python train.py --n_layer=12 --d_model=384 --n_head=3 --n_kv_head=3 --head_dim=128 --d_mlp=1536 --vocab_size=11341 --activation="tanh_gelu" --norm="layernorm" --norm_place="pre" --norm_eps=1e-05 --positions="learned" --qk_norm=false --attn_scale=0.0884 --bias="all" --tie_embeddings=true --parallel_block=false --init="normal" --init_std_qkv=0.0545 --init_std_o=0.0111 --init_std_up=0.0545 --init_std_down=0.00556 --optimizer="soap_variant" --lr=0.00507 --beta1=0.95 --beta2=0.95 --weight_decay=0.092 --lr_head=0.00759 --warmup_steps=200 --schedule="wsd" --decay_fraction=0.672 --decay_shape="linear" --final_lr_fraction=0.1 --batch_tokens=131072 --seq_len=2048 --doc_mask=false --train_tokens=397100000 --steps=3030 --dataset="wikipedia_en"
Each number is 200 + 20 x the weight over its row's rms, rounded and kept within 0 to 999. Layers, rows and columns count from 0. The size before them is the row's rms in percent of the matrix's.

# layer 6 MLP down (transposed), 1536x384, rms 0.156, rows 853-889, columns 192-287
095,194,217,205,223,226,194,210,173,219,200,192,241,186,199,226,219,206,181,211,193,240,215,210,202,196,213,182,191,173,203,216,191,209,215,176,213,164,172,189,193,179,194,210,210,214,217,220,199,195,192,216,205,206,220,211,191,183,182,178,190,235,177,223,175,206,232,175,225,203,177,188,192,204,182,182,135,210,220,191,167,201,197,175,220,200,180,179,179,200,202,176,207,211,206,218,195
102,205,219,196,193,154,233,152,191,195,136,188,160,199,159,208,211,222,171,152,194,193,160,190,161,196,224,176,204,193,154,198,201,193,238,187,176,211,198,211,208,195,219,167,158,209,181,175,204,193,230,181,224,216,217,205,179,169,180,218,178,195,203,172,166,200,228,215,194,214,216,193,195,216,225,200,183,217,189,167,241,216,193,219,203,177,222,185,218,152,182,198,200,169,197,191,183
109,188,193,225,199,192,215,235,196,229,245,190,260,182,165,203,206,186,181,216,179,201,199,204,165,205,200,200,229,204,229,198,222,207,218,200,186,153,195,207,212,219,183,196,226,205,181,177,225,231,188,165,188,175,206,192,188,228,214,180,240,239,195,209,184,168,182,226,190,215,187,203,205,200,214,201,207,214,210,198,209,187,189,227,189,203,182,227,204,177,192,225,239,185,234,189,215
093,207,193,189,178,178,177,212,226,190,194,227,223,199,243,192,233,160,209,190,231,196,227,181,200,226,196,238,168,229,204,222,186,188,200,211,197,165,211,196,183,212,222,205,164,201,174,211,213,204,198,223,188,209,206,180,213,214,203,181,202,204,178,202,199,208,180,213,201,204,226,183,198,195,168,213,161,185,199,205,242,202,215,185,214,167,190,227,219,226,156,215,196,220,217,191,220
094,194,222,243,233,200,221,211,211,242,186,155,239,195,177,198,206,183,187,233,191,253,197,155,203,186,219,204,199,160,201,190,236,197,214,233,189,197,183,206,196,248,200,215,222,221,217,193,215,178,187,177,193,197,189,190,209,213,196,216,190,195,208,159,230,205,162,197,207,188,199,195,207,211,201,219,217,194,215,154,174,189,210,195,209,182,186,215,204,191,177,199,182,212,167,212,247
089,181,208,189,190,187,222,214,197,185,192,181,201,180,154,205,215,175,191,239,189,181,204,195,200,189,187,203,199,217,211,203,201,194,162,246,187,203,193,200,173,200,196,201,202,189,182,204,189,225,213,188,212,213,198,178,216,227,166,215,211,201,213,211,255,202,198,202,201,212,206,200,201,185,219,187,230,206,224,195,229,217,214,217,218,195,188,185,202,231,210,227,182,209,227,211,193
095,220,209,225,223,196,135,245,186,211,180,194,156,198,170,192,213,173,222,203,205,157,229,208,195,213,215,226,210,202,202,229,191,188,184,201,239,214,191,188,193,228,185,179,214,190,206,191,197,211,154,216,212,203,170,203,181,192,202,194,187,183,192,208,202,188,223,214,191,147,208,193,179,216,197,187,195,188,222,223,190,204,227,183,180,219,200,187,199,202,167,170,194,255,216,234,191
098,164,166,207,180,180,166,176,204,179,229,215,196,198,191,197,205,205,205,213,174,196,213,237,173,196,225,169,204,190,190,194,201,202,208,199,228,171,197,203,165,205,201,211,179,225,201,198,196,228,204,188,137,215,171,198,201,198,190,197,197,190,179,199,170,184,206,244,190,183,170,207,218,196,200,213,219,177,173,192,188,209,212,173,205,197,223,185,200,204,185,231,211,181,191,190,243
114,194,217,197,205,212,193,185,206,220,213,159,177,183,200,162,210,161,194,179,239,202,208,221,180,199,198,201,194,184,209,224,203,180,191,188,162,192,223,207,203,160,180,215,200,198,177,185,183,214,187,204,203,189,221,199,202,221,222,176,235,201,186,170,210,198,200,198,181,190,231,179,185,226,249,192,173,220,178,240,227,174,185,181,173,183,198,184,205,210,172,194,164,168,199,175,182
101,205,208,189,186,202,163,222,201,175,161,160,204,182,172,225,183,196,195,229,192,192,205,158,184,233,233,228,179,207,222,160,184,196,168,184,190,203,221,225,204,229,167,207,183,195,191,207,240,204,184,194,172,230,207,202,203,238,215,205,224,212,200,186,182,187,181,202,194,195,181,222,209,213,190,208,196,186,209,177,197,193,207,161,209,183,179,184,214,189,203,154,208,203,215,199,206
100,203,205,192,161,215,168,193,174,184,188,166,157,196,213,225,249,207,157,160,220,232,193,223,227,193,248,229,197,175,220,193,204,212,202,196,245,208,187,203,197,219,188,197,216,192,203,186,216,208,210,199,210,191,174,203,249,194,159,208,203,210,201,202,239,214,200,183,206,209,206,203,176,169,202,170,212,173,214,200,190,199,203,224,217,200,190,179,165,168,209,212,198,199,198,234,154
115,204,217,189,196,197,161,191,205,188,199,218,190,205,178,189,187,202,201,231,222,208,177,200,216,197,201,186,220,203,225,218,225,194,217,177,183,201,242,177,228,171,172,216,188,233,190,196,222,208,217,212,203,173,229,197,203,213,161,196,179,206,195,221,177,204,209,199,231,207,199,223,210,225,198,180,205,225,195,203,192,199,193,188,192,182,249,203,210,178,201,226,221,167,188,217,220
090,196,187,190,226,202,175,191,198,211,216,169,204,193,161,216,192,208,193,196,195,210,220,183,194,209,226,192,179,179,185,216,200,193,210,186,182,204,182,200,189,187,190,161,196,193,246,210,205,186,197,186,187,203,223,200,229,201,162,201,214,227,204,210,217,184,208,190,200,203,235,205,235,176,183,211,231,202,212,242,198,236,172,183,197,165,177,195,181,213,189,177,187,175,198,173,207
124,192,175,163,188,216,181,182,198,189,183,191,183,183,149,208,217,186,204,204,235,193,220,192,191,198,217,227,202,181,192,187,198,186,209,214,181,191,208,230,189,192,184,194,184,232,209,198,179,206,198,195,236,192,215,212,173,193,214,231,180,169,240,215,207,215,169,200,193,186,200,244,188,183,200,172,223,203,218,193,164,191,202,163,181,197,200,213,217,175,209,190,186,204,166,218,211
103,205,209,178,204,223,195,202,199,188,197,200,205,180,216,198,195,220,189,172,221,178,210,190,187,200,189,199,205,209,192,182,210,174,172,198,221,172,197,201,198,214,183,198,214,183,172,186,210,200,156,216,227,202,230,203,141,192,169,190,203,233,192,161,188,206,217,205,216,218,237,210,208,193,199,167,238,209,209,182,214,193,221,221,179,207,221,237,196,223,218,215,187,220,201,170,231
098,202,219,208,205,212,210,204,193,175,214,222,229,202,172,210,202,198,210,198,206,167,185,247,207,192,194,182,207,216,181,215,202,208,195,206,222,212,197,176,158,183,230,226,189,164,192,238,211,158,217,179,231,174,210,188,200,204,195,225,208,213,223,196,178,194,204,161,222,180,222,224,178,214,129,193,213,210,168,241,198,219,204,193,162,189,206,190,224,217,238,223,176,218,241,197,168
099,181,185,192,198,191,207,210,170,211,230,207,179,209,214,179,187,173,184,218,197,169,201,232,196,172,203,211,202,171,173,200,177,218,201,197,187,213,234,212,193,200,221,186,198,187,180,229,207,196,187,213,213,221,224,210,224,201,169,205,204,209,216,220,237,207,182,191,197,218,197,199,211,174,211,188,180,201,236,204,178,215,148,169,183,193,205,181,161,188,181,226,156,192,176,213,223
099,203,164,210,210,190,208,180,186,183,185,172,172,223,206,184,196,202,188,235,203,156,216,194,222,183,179,191,194,210,218,209,210,199,206,183,203,213,209,192,189,192,168,200,215,159,228,191,205,206,215,172,195,232,177,209,231,194,181,179,175,223,195,166,208,189,190,185,199,191,176,192,235,189,239,177,210,250,194,211,170,198,191,215,200,217,175,223,206,195,174,177,201,210,230,177,197
105,255,189,200,201,141,193,210,215,216,202,225,205,209,184,182,230,190,205,187,193,217,202,184,201,209,131,221,198,212,193,249,235,220,181,223,210,183,211,176,198,163,187,205,186,242,196,210,186,221,200,215,194,213,216,217,198,170,177,186,205,149,182,223,227,198,245,182,173,169,207,202,184,228,195,210,207,199,171,153,205,205,237,160,175,209,213,207,186,190,201,196,179,209,210,200,170
103,200,209,224,182,186,143,187,180,142,190,204,204,209,210,211,237,191,214,151,209,200,179,218,212,196,210,220,161,188,178,214,215,182,175,185,196,199,219,201,177,179,200,212,206,218,205,202,166,158,197,222,202,215,176,216,206,204,238,200,214,217,197,214,203,241,180,202,195,189,205,229,171,190,213,225,214,228,164,207,197,195,222,179,175,246,201,187,175,203,206,173,196,198,212,172,186
092,185,194,176,228,171,177,210,240,173,167,169,170,203,178,195,192,198,179,204,204,198,203,228,173,189,193,191,194,186,208,210,214,189,207,211,187,213,198,189,203,186,210,186,210,192,232,206,213,195,216,188,183,193,204,181,215,196,154,191,206,157,195,236,192,152,226,208,239,205,211,209,173,208,195,182,183,224,188,208,209,223,167,222,188,204,209,213,195,196,191,190,185,213,195,186,186
105,226,212,157,177,191,231,213,197,154,207,167,219,177,202,247,207,182,214,202,180,217,213,188,230,240,186,183,179,183,215,218,215,179,214,170,207,200,172,223,182,209,220,190,240,191,164,171,246,225,214,193,214,179,193,217,190,212,224,189,220,182,181,198,190,191,188,192,201,182,189,223,198,145,197,217,203,202,168,176,176,219,217,179,171,223,195,220,207,176,204,204,170,221,221,182,187
094,218,223,200,249,220,197,186,224,160,176,236,199,213,195,215,178,197,180,192,193,171,175,229,181,210,213,236,188,176,190,221,156,186,183,207,214,204,191,189,188,193,214,204,215,209,228,179,191,224,226,195,194,238,201,213,222,186,190,200,197,198,194,217,211,216,169,220,214,211,179,208,195,212,185,191,180,209,174,195,210,222,213,191,247,196,180,189,205,235,185,172,184,208,159,213,220
105,187,211,206,202,207,205,192,168,163,195,222,178,209,222,218,209,185,203,166,212,214,200,189,203,228,222,175,187,212,213,181,219,220,186,199,203,201,209,204,219,208,173,197,206,164,194,190,179,204,199,219,210,205,261,192,195,173,200,165,232,186,191,190,198,201,161,207,181,223,166,214,206,187,166,192,206,187,200,244,203,214,217,202,218,195,201,199,195,188,210,206,232,200,187,219,198
115,230,197,201,238,218,224,224,192,196,177,164,222,207,202,193,169,207,162,222,214,208,187,185,205,225,236,227,214,203,200,211,186,220,229,207,174,205,179,185,187,169,195,201,190,216,231,233,163,194,221,183,226,166,193,169,218,181,169,197,204,192,173,216,212,186,221,233,187,189,242,204,229,171,197,178,198,212,186,199,198,207,217,205,200,179,200,197,180,178,217,199,224,163,187,177,220
104,231,191,208,240,168,224,178,210,200,228,178,208,230,225,215,217,207,207,211,195,182,190,196,200,184,196,212,194,227,222,214,183,191,213,179,210,196,222,199,211,195,221,185,206,191,175,184,197,215,194,189,212,203,234,217,166,218,215,225,184,186,217,204,216,190,181,203,195,187,221,185,185,175,192,213,205,197,201,183,199,232,191,154,199,190,210,219,187,173,167,216,215,216,216,203,231
098,204,206,178,228,199,196,192,204,235,189,166,206,176,198,231,203,182,185,219,187,200,170,203,205,225,202,165,201,246,199,191,211,233,170,199,222,198,177,210,198,205,251,181,202,209,211,207,215,218,210,188,184,220,203,235,198,213,198,194,203,205,192,232,223,222,205,211,174,214,207,197,213,184,198,201,197,222,213,148,212,195,220,201,195,215,191,171,222,171,178,225,216,198,182,217,164
098,196,206,171,194,208,221,213,211,204,264,190,211,178,198,202,212,169,213,224,201,201,216,218,192,224,175,223,185,215,183,183,193,180,187,216,204,194,183,188,183,186,200,201,164,193,190,202,173,215,226,199,207,220,178,213,213,226,212,166,195,202,190,225,205,197,221,178,172,221,164,166,198,189,208,213,183,186,193,159,186,231,190,214,199,214,189,186,191,210,189,215,193,167,146,181,197
090,205,202,241,216,211,212,196,181,199,203,183,188,238,202,217,216,212,187,241,162,198,213,174,180,195,188,185,190,200,178,210,215,212,210,195,233,208,200,212,171,217,218,217,183,224,222,195,214,193,258,200,224,184,175,209,207,187,220,209,203,182,201,184,190,183,203,194,205,219,192,190,179,192,210,225,190,222,200,224,196,224,211,201,233,207,203,181,195,179,228,206,170,198,197,217,230
102,190,253,191,173,166,206,223,208,197,161,206,198,157,198,199,213,236,154,162,244,174,209,218,189,198,180,181,197,189,210,213,187,161,185,210,172,222,217,219,204,195,231,195,235,167,225,213,219,232,226,179,201,205,191,210,200,227,190,208,186,197,207,230,227,221,204,198,216,214,209,168,197,211,208,172,208,220,204,189,190,212,198,207,184,192,190,197,175,183,209,189,219,206,211,183,180
098,202,150,201,174,174,214,157,224,241,175,193,200,234,212,190,178,167,220,221,263,181,232,217,188,168,202,211,231,175,181,201,174,208,169,202,195,186,203,169,210,229,182,223,197,204,207,207,214,191,192,199,181,220,172,218,165,203,226,209,216,212,190,162,216,191,211,160,176,232,192,183,172,198,205,173,209,173,213,185,249,197,206,187,195,168,220,201,201,201,175,206,218,232,186,195,193
090,206,208,196,214,185,193,179,187,194,179,175,171,232,212,171,216,182,218,251,208,176,203,182,177,149,196,216,177,222,167,170,212,185,195,219,214,218,225,225,215,197,216,214,222,216,209,204,186,204,201,187,200,204,157,206,181,206,234,211,195,204,203,226,188,200,217,218,183,207,217,233,168,184,147,167,154,213,175,198,195,204,155,200,217,194,203,230,205,160,204,230,231,240,204,178,203
092,209,199,196,240,197,205,195,188,239,234,177,214,170,156,222,220,214,220,184,200,194,171,171,204,192,213,202,227,167,233,192,204,201,216,183,234,178,204,183,204,239,202,195,223,208,153,191,219,219,196,245,209,194,179,162,189,183,202,191,229,195,190,201,208,210,176,161,213,228,184,198,189,245,203,189,221,204,251,239,160,199,197,173,195,201,185,186,198,194,189,204,154,211,186,182,209
096,200,203,195,186,186,220,205,223,175,191,195,203,217,200,197,196,182,188,199,200,245,205,200,195,192,196,209,197,198,193,201,191,211,208,179,212,202,196,194,177,185,195,214,213,219,211,204,176,207,184,209,167,214,190,195,197,214,212,200,156,199,200,240,207,194,203,192,184,190,231,169,184,205,200,210,209,190,215,193,196,219,179,166,205,206,188,220,228,237,176,247,205,199,205,204,224
096,201,203,180,206,209,181,186,206,216,194,189,217,213,207,183,238,182,206,194,206,215,202,172,198,179,185,215,208,222,168,154,204,209,151,208,147,192,195,176,220,200,194,181,212,235,198,177,163,212,218,201,182,204,186,194,165,196,233,185,217,171,206,187,224,203,206,212,181,184,181,206,195,189,186,183,217,189,209,155,210,180,203,166,181,188,223,196,201,225,198,188,159,210,168,187,197
102,215,182,215,202,206,181,186,190,192,210,222,193,172,237,161,224,180,189,163,213,223,174,205,187,180,174,223,211,208,227,202,198,207,201,197,183,209,192,228,189,216,205,180,176,191,184,212,202,202,202,205,216,209,203,176,188,182,193,205,217,206,190,221,232,186,171,236,190,197,191,202,187,218,179,185,149,195,208,210,221,192,207,216,245,198,212,177,223,226,202,185,189,174,210,223,209
102,235,198,186,221,186,211,177,184,188,210,205,220,186,205,235,200,201,204,221,179,205,175,203,167,206,221,166,230,219,211,195,166,186,225,206,201,183,197,196,204,224,187,194,152,222,178,216,227,177,213,219,185,204,199,191,220,199,196,216,204,211,215,175,221,209,197,183,218,206,202,196,186,230,233,190,210,164,201,211,239,200,216,227,205,211,203,196,219,191,178,175,204,200,191,180,192
# layer 6 MLP up, 1536x384, rms 0.152, rows 854-889, columns 192-287
097,201,227,204,209,190,200,153,211,204,204,207,228,177,182,231,189,206,192,159,190,216,184,185,117,172,180,188,178,208,185,192,158,192,221,176,174,186,181,202,161,204,186,204,211,231,236,223,191,209,190,175,211,191,189,195,179,226,183,198,203,220,191,219,173,187,204,213,196,221,176,214,179,211,193,239,199,213,213,196,190,171,193,177,219,178,194,218,184,202,193,246,189,214,210,217,176
095,170,220,192,235,218,190,199,211,211,239,186,212,206,214,190,171,192,198,251,208,138,207,217,218,203,233,172,149,227,196,179,222,213,200,208,211,197,186,171,224,229,189,187,219,216,162,209,219,194,191,225,207,198,188,200,187,214,241,196,195,198,197,203,209,205,236,194,194,175,209,235,193,245,157,214,177,208,219,221,203,216,213,205,192,208,211,189,206,211,220,212,203,220,230,191,167
095,178,217,191,165,175,198,206,209,177,173,190,218,221,231,219,208,233,191,166,200,246,176,174,203,182,200,187,186,184,209,240,202,190,219,190,163,166,214,184,223,209,194,216,213,210,198,216,240,203,211,206,226,185,228,221,182,201,217,228,204,231,196,191,186,186,206,209,206,212,209,198,227,190,177,194,168,201,218,203,214,239,233,206,208,184,218,224,183,204,242,194,214,195,209,187,207
092,192,196,184,217,206,209,212,194,199,200,206,179,192,201,219,179,212,198,194,216,188,162,215,193,195,185,187,276,224,192,171,172,190,184,186,176,226,207,193,199,163,188,179,191,181,162,223,204,220,221,220,223,198,191,188,194,225,226,146,163,199,192,227,205,173,190,209,209,217,198,153,205,174,218,190,188,189,217,252,212,180,165,193,186,218,193,202,195,224,231,209,221,194,225,222,198
111,211,168,203,213,212,227,218,164,194,171,190,210,209,222,178,228,214,193,181,190,167,200,203,223,181,189,204,186,204,165,197,203,194,202,139,210,213,199,191,266,197,203,223,222,206,219,196,206,162,217,228,170,157,208,168,208,176,185,205,194,219,198,181,214,193,228,179,230,185,212,188,228,186,156,199,188,196,193,196,193,168,190,205,201,224,185,210,183,210,229,208,226,227,205,212,207
097,205,206,222,205,207,195,210,219,207,210,145,198,174,209,194,194,206,221,221,220,235,211,202,210,214,208,188,174,202,189,198,182,192,181,208,194,185,179,219,176,197,220,184,210,190,198,212,184,227,207,213,242,196,199,207,211,220,200,224,226,202,189,189,222,191,209,182,233,220,201,197,202,197,194,201,237,177,215,190,218,207,201,204,189,200,190,176,211,224,206,210,200,205,195,205,190
101,187,181,193,200,187,202,232,220,224,213,201,202,208,206,192,186,225,195,225,207,219,204,200,231,215,204,191,190,230,192,194,200,198,212,214,204,190,225,172,238,223,195,200,211,233,194,244,204,205,219,231,196,161,208,222,170,215,225,221,191,208,219,194,205,216,189,198,198,170,211,185,170,187,185,205,193,214,251,190,201,192,200,175,197,184,255,174,218,171,186,196,196,198,181,187,179
108,183,218,234,193,177,178,198,184,191,200,212,182,228,175,186,226,189,216,176,189,229,200,194,210,200,179,187,215,227,194,201,214,200,178,224,205,179,198,178,189,166,204,187,226,241,205,201,179,207,210,212,204,212,186,216,188,213,214,190,208,163,196,167,229,187,192,224,222,174,190,179,193,149,224,225,191,205,201,219,228,182,168,199,200,193,198,212,220,195,209,219,204,177,185,216,209
103,176,208,212,214,188,207,222,184,211,204,193,199,210,167,183,215,176,219,211,224,262,229,198,208,219,171,202,214,220,180,234,183,224,196,248,193,225,202,230,199,199,233,199,216,223,178,196,198,188,193,180,192,184,172,210,205,185,185,181,225,203,207,199,226,238,227,195,201,163,231,187,210,151,219,211,206,192,212,209,199,253,201,214,229,202,206,174,191,231,222,237,216,188,201,182,201
104,200,210,199,169,191,195,163,192,187,207,187,196,233,236,191,214,206,187,159,173,232,214,201,197,200,221,189,192,207,214,193,226,190,229,196,206,215,213,234,184,198,183,204,204,207,207,193,176,219,238,178,179,192,206,191,241,245,207,205,201,212,185,168,172,211,223,201,221,195,184,191,228,195,208,198,188,206,199,149,197,229,227,190,213,180,177,222,211,208,220,212,197,144,180,160,140
109,188,200,185,187,232,223,208,193,232,240,200,199,225,229,156,209,228,211,189,204,173,185,215,208,200,226,185,209,195,226,217,202,199,226,180,224,194,209,195,196,200,177,165,225,207,201,209,236,224,197,231,218,179,178,161,231,198,212,217,195,206,205,225,196,182,196,181,181,220,207,175,197,167,222,221,178,187,220,212,175,189,200,203,188,209,205,227,191,185,215,160,217,191,203,170,205
100,189,191,224,164,204,202,202,203,207,181,192,215,219,225,181,199,179,182,208,191,248,179,189,225,210,206,184,204,214,216,176,157,195,200,195,169,180,195,197,171,209,207,243,212,214,162,220,189,194,194,174,198,201,218,183,192,179,190,171,203,187,220,195,190,167,204,218,194,183,198,195,222,222,200,213,190,213,210,182,174,167,216,203,206,243,189,182,214,211,220,195,171,187,219,205,228
111,167,208,172,191,214,184,188,172,219,193,214,177,186,211,201,214,225,185,251,219,171,158,188,221,197,220,213,204,174,187,226,187,197,181,204,173,171,223,189,194,235,184,179,199,203,213,183,194,192,197,188,163,173,193,205,178,186,216,199,228,173,200,174,211,241,199,201,149,182,197,180,165,192,174,221,210,250,224,190,159,207,240,198,210,207,193,193,215,218,169,201,198,197,163,178,204
101,198,229,195,194,175,167,184,173,234,199,222,188,221,188,218,200,195,201,201,196,222,221,203,207,202,166,197,219,245,140,237,178,178,174,182,208,191,219,185,218,175,168,182,180,224,205,204,201,240,187,219,194,235,196,184,189,228,167,192,178,200,197,202,193,198,219,188,188,204,162,189,206,196,199,180,198,141,241,165,205,173,192,184,192,185,227,213,191,218,197,190,208,195,207,209,188
111,188,164,197,201,210,208,230,211,201,191,232,251,215,194,204,194,210,163,186,205,200,151,186,209,214,212,182,169,210,195,203,186,158,231,216,219,214,175,202,183,221,208,193,174,240,196,181,178,209,238,211,205,178,190,180,173,199,193,185,211,188,198,180,192,177,194,200,197,211,213,212,193,201,221,206,232,219,213,218,195,212,189,188,182,158,195,185,184,219,204,202,198,190,217,178,175
104,209,223,175,201,196,208,183,218,196,225,205,160,165,212,219,174,234,197,190,201,200,204,180,228,217,187,171,169,203,228,199,198,193,197,194,236,252,176,218,205,222,209,199,177,199,179,238,195,167,180,207,183,182,213,202,174,216,201,203,196,214,205,193,198,207,205,160,234,201,194,221,194,223,181,178,174,174,176,142,185,195,220,195,234,209,199,192,213,179,171,183,216,159,168,183,242
102,215,205,200,208,220,202,200,209,186,192,213,208,222,197,226,159,206,203,167,211,181,201,196,199,229,179,207,203,175,173,195,178,209,177,195,211,185,236,197,196,212,240,190,211,189,191,208,203,199,182,193,228,229,218,207,208,188,188,206,210,195,220,176,186,193,205,198,231,233,210,206,200,191,183,212,192,187,200,183,184,189,209,175,199,245,235,217,186,192,213,193,200,185,175,204,168
099,220,188,228,179,177,184,164,201,197,195,220,216,168,200,205,221,157,197,166,236,225,208,176,223,192,186,198,227,204,187,185,203,175,203,237,154,208,215,192,195,183,217,172,194,201,210,176,198,218,164,215,162,208,192,208,200,208,220,183,209,208,202,182,228,207,211,192,205,167,173,207,202,181,191,236,200,220,202,190,205,209,206,171,184,211,187,201,215,248,187,168,187,209,210,167,177
108,215,183,195,218,245,223,227,234,220,189,204,203,195,181,172,198,206,181,228,210,179,186,194,200,215,189,200,220,217,202,171,213,194,206,205,173,204,196,219,219,179,219,181,185,196,183,189,228,208,222,178,189,188,228,176,209,201,167,195,226,215,193,191,211,174,224,202,175,201,199,200,199,217,214,174,202,157,246,180,183,206,181,207,212,183,179,222,229,206,228,248,222,185,168,198,219
089,214,201,233,222,187,172,167,210,181,193,192,202,213,240,205,206,173,205,200,191,202,209,181,227,209,174,210,224,224,230,227,178,198,194,210,192,209,193,216,240,187,197,212,185,181,195,196,195,195,187,200,150,185,247,186,210,175,146,178,191,224,179,251,199,196,199,193,242,193,168,197,222,210,198,214,201,194,205,191,184,189,189,221,185,188,163,156,211,204,189,193,166,185,237,208,207
095,184,202,225,226,214,174,205,238,167,189,237,176,236,212,159,210,206,208,220,226,202,171,222,214,169,191,186,212,229,208,213,249,188,191,205,192,225,208,195,215,196,176,183,250,188,216,196,173,192,180,195,195,204,201,217,176,200,201,204,244,223,195,180,185,217,183,199,213,229,222,226,189,220,189,206,190,194,224,174,187,206,216,226,209,206,203,221,221,205,232,192,226,206,236,192,187
100,193,201,184,163,188,203,168,194,223,201,162,193,217,195,185,196,204,198,192,140,209,216,160,187,212,187,178,200,215,212,208,229,188,217,199,239,177,232,202,219,191,191,210,230,216,251,195,190,221,213,176,204,211,224,233,250,177,206,203,138,211,198,191,195,212,225,188,191,174,208,154,215,194,174,225,217,200,219,236,199,157,196,178,207,148,190,207,180,207,241,192,196,186,194,217,180
105,218,246,202,202,190,219,187,204,190,191,172,193,210,176,239,181,206,226,192,176,187,187,194,167,221,204,174,227,187,214,133,210,206,183,165,225,202,217,219,192,201,216,180,192,210,218,231,205,206,215,192,220,176,232,197,225,178,202,174,188,210,197,181,187,191,173,191,226,173,207,205,224,233,197,216,181,182,221,211,203,245,176,181,200,159,194,210,207,180,230,197,188,228,194,160,184
107,204,176,209,211,186,199,198,213,181,221,200,193,191,210,149,180,180,206,180,209,185,201,138,187,193,212,210,203,260,195,167,224,205,194,194,193,212,210,219,199,170,183,190,208,175,207,223,194,187,226,171,189,189,196,189,176,209,189,219,177,202,163,212,216,195,191,225,194,197,198,197,209,199,202,160,160,194,213,192,192,174,206,174,190,227,192,163,197,206,206,208,216,193,201,201,195
115,193,233,193,187,190,179,203,178,223,195,175,201,173,158,192,189,206,196,214,196,216,249,211,230,164,220,201,193,194,193,184,188,217,196,228,188,200,214,194,188,199,187,162,211,179,185,208,182,238,200,221,230,212,190,195,166,185,224,214,188,201,185,197,179,203,193,194,216,211,209,199,199,126,214,214,232,199,211,191,180,228,200,160,223,201,192,170,223,207,188,194,206,199,147,234,225
103,182,192,194,197,217,211,213,198,203,208,249,206,208,184,210,205,204,209,169,189,178,187,179,224,205,203,196,172,216,232,207,191,202,184,221,160,193,217,174,216,235,212,195,212,225,189,204,191,193,218,190,198,206,218,173,201,219,202,233,188,236,218,174,196,180,192,166,200,186,202,199,180,188,214,189,223,205,217,182,208,231,198,184,191,187,219,220,208,201,220,209,167,175,215,230,204
091,196,193,211,229,185,199,206,173,205,213,219,180,226,153,195,165,194,214,200,204,231,186,225,192,221,190,206,218,211,235,221,204,190,159,211,220,223,196,202,225,190,214,176,223,209,227,202,175,195,184,176,220,197,215,181,175,188,176,214,191,208,159,190,213,198,200,214,218,179,208,225,218,226,240,212,239,195,191,208,191,176,180,216,219,179,194,164,189,205,238,200,191,200,220,176,216
096,182,201,229,226,207,188,201,206,209,229,197,187,204,167,201,187,200,188,195,195,200,207,164,214,208,221,215,176,184,237,222,171,211,217,183,197,202,203,184,225,196,202,201,164,197,207,201,206,208,211,208,240,190,204,201,220,204,189,190,203,191,164,203,180,175,184,186,166,209,185,210,219,230,211,182,176,180,194,177,209,198,192,151,197,154,207,185,194,200,217,210,207,245,180,232,191
103,181,200,199,220,184,178,211,232,211,161,186,201,206,177,216,200,185,230,186,207,237,173,204,203,190,226,193,212,202,179,203,209,195,202,207,211,192,236,201,185,206,239,197,215,195,185,199,170,218,211,185,214,217,224,213,201,221,177,225,173,184,215,200,172,216,215,198,256,198,196,185,173,211,219,173,187,195,188,200,180,191,221,196,182,173,173,225,223,222,163,181,179,213,227,190,154
098,245,207,167,220,205,214,209,221,217,213,188,228,202,208,209,183,210,209,199,223,190,185,184,202,199,219,180,233,209,215,208,175,207,201,204,201,244,209,187,195,187,199,155,215,243,197,197,217,247,212,211,164,192,209,229,202,211,197,190,179,203,203,184,209,247,217,186,161,192,174,168,198,187,213,203,195,214,217,213,245,196,222,181,213,211,204,187,224,217,233,204,224,209,184,195,211
090,216,227,205,176,202,201,213,212,186,223,201,209,205,166,234,183,183,245,202,223,176,188,189,195,158,236,191,219,210,240,223,180,179,195,168,175,206,190,210,220,182,199,188,212,230,190,195,175,195,193,192,194,245,241,225,212,199,211,172,188,195,185,187,189,221,190,184,198,236,211,204,202,225,235,233,193,193,217,184,204,169,191,187,189,185,160,207,184,190,200,218,193,210,188,219,226
100,210,166,208,158,206,201,185,194,185,163,168,217,211,231,185,173,202,199,172,248,171,239,200,212,188,194,190,166,226,174,198,214,167,200,180,175,221,207,223,245,188,179,209,190,198,216,195,145,175,230,192,215,202,202,227,193,175,206,194,204,199,174,196,186,186,220,215,191,173,189,224,215,176,197,198,169,164,205,173,250,207,169,230,214,178,191,193,182,186,218,201,226,203,203,198,185
099,215,194,224,185,217,205,192,177,169,192,200,243,188,206,177,165,199,202,196,193,225,239,211,210,213,203,202,201,212,198,175,201,165,170,223,208,189,199,172,226,231,189,230,218,189,202,189,203,207,200,209,229,219,203,174,194,185,185,203,219,215,188,197,176,199,209,179,197,229,188,245,206,229,214,181,201,202,189,225,216,202,205,200,173,203,198,191,205,224,206,218,207,187,229,217,185
094,212,225,208,208,195,211,227,200,201,184,171,213,189,200,176,193,225,191,241,189,203,180,211,178,210,239,197,216,167,195,234,215,203,204,206,208,222,223,215,231,190,225,188,194,206,205,183,214,215,202,210,188,189,214,193,198,189,207,184,150,240,211,235,163,210,215,210,227,196,193,186,193,226,155,202,244,166,194,184,225,208,192,191,212,225,172,161,175,201,219,239,180,215,211,230,155
101,192,170,221,197,218,165,201,195,156,199,206,183,169,226,195,218,219,170,200,199,199,206,181,190,226,207,196,213,167,232,177,211,176,185,217,199,191,160,202,207,187,171,191,196,240,198,212,189,241,230,199,205,203,235,211,187,180,175,195,196,212,189,182,188,201,226,200,197,169,167,207,190,212,207,223,166,181,230,231,178,200,191,185,197,195,223,195,232,210,259,187,221,241,210,245,187
101,220,198,174,166,172,178,190,218,199,224,199,187,174,185,210,192,184,193,225,177,234,176,213,192,206,231,215,191,210,211,207,178,184,194,205,223,244,204,219,158,206,224,168,184,228,196,205,214,237,202,213,200,223,170,217,204,246,221,191,219,210,193,170,194,204,174,182,180,204,197,245,211,231,190,232,227,192,195,217,182,192,199,182,225,231,180,189,205,221,236,197,206,228,238,219,154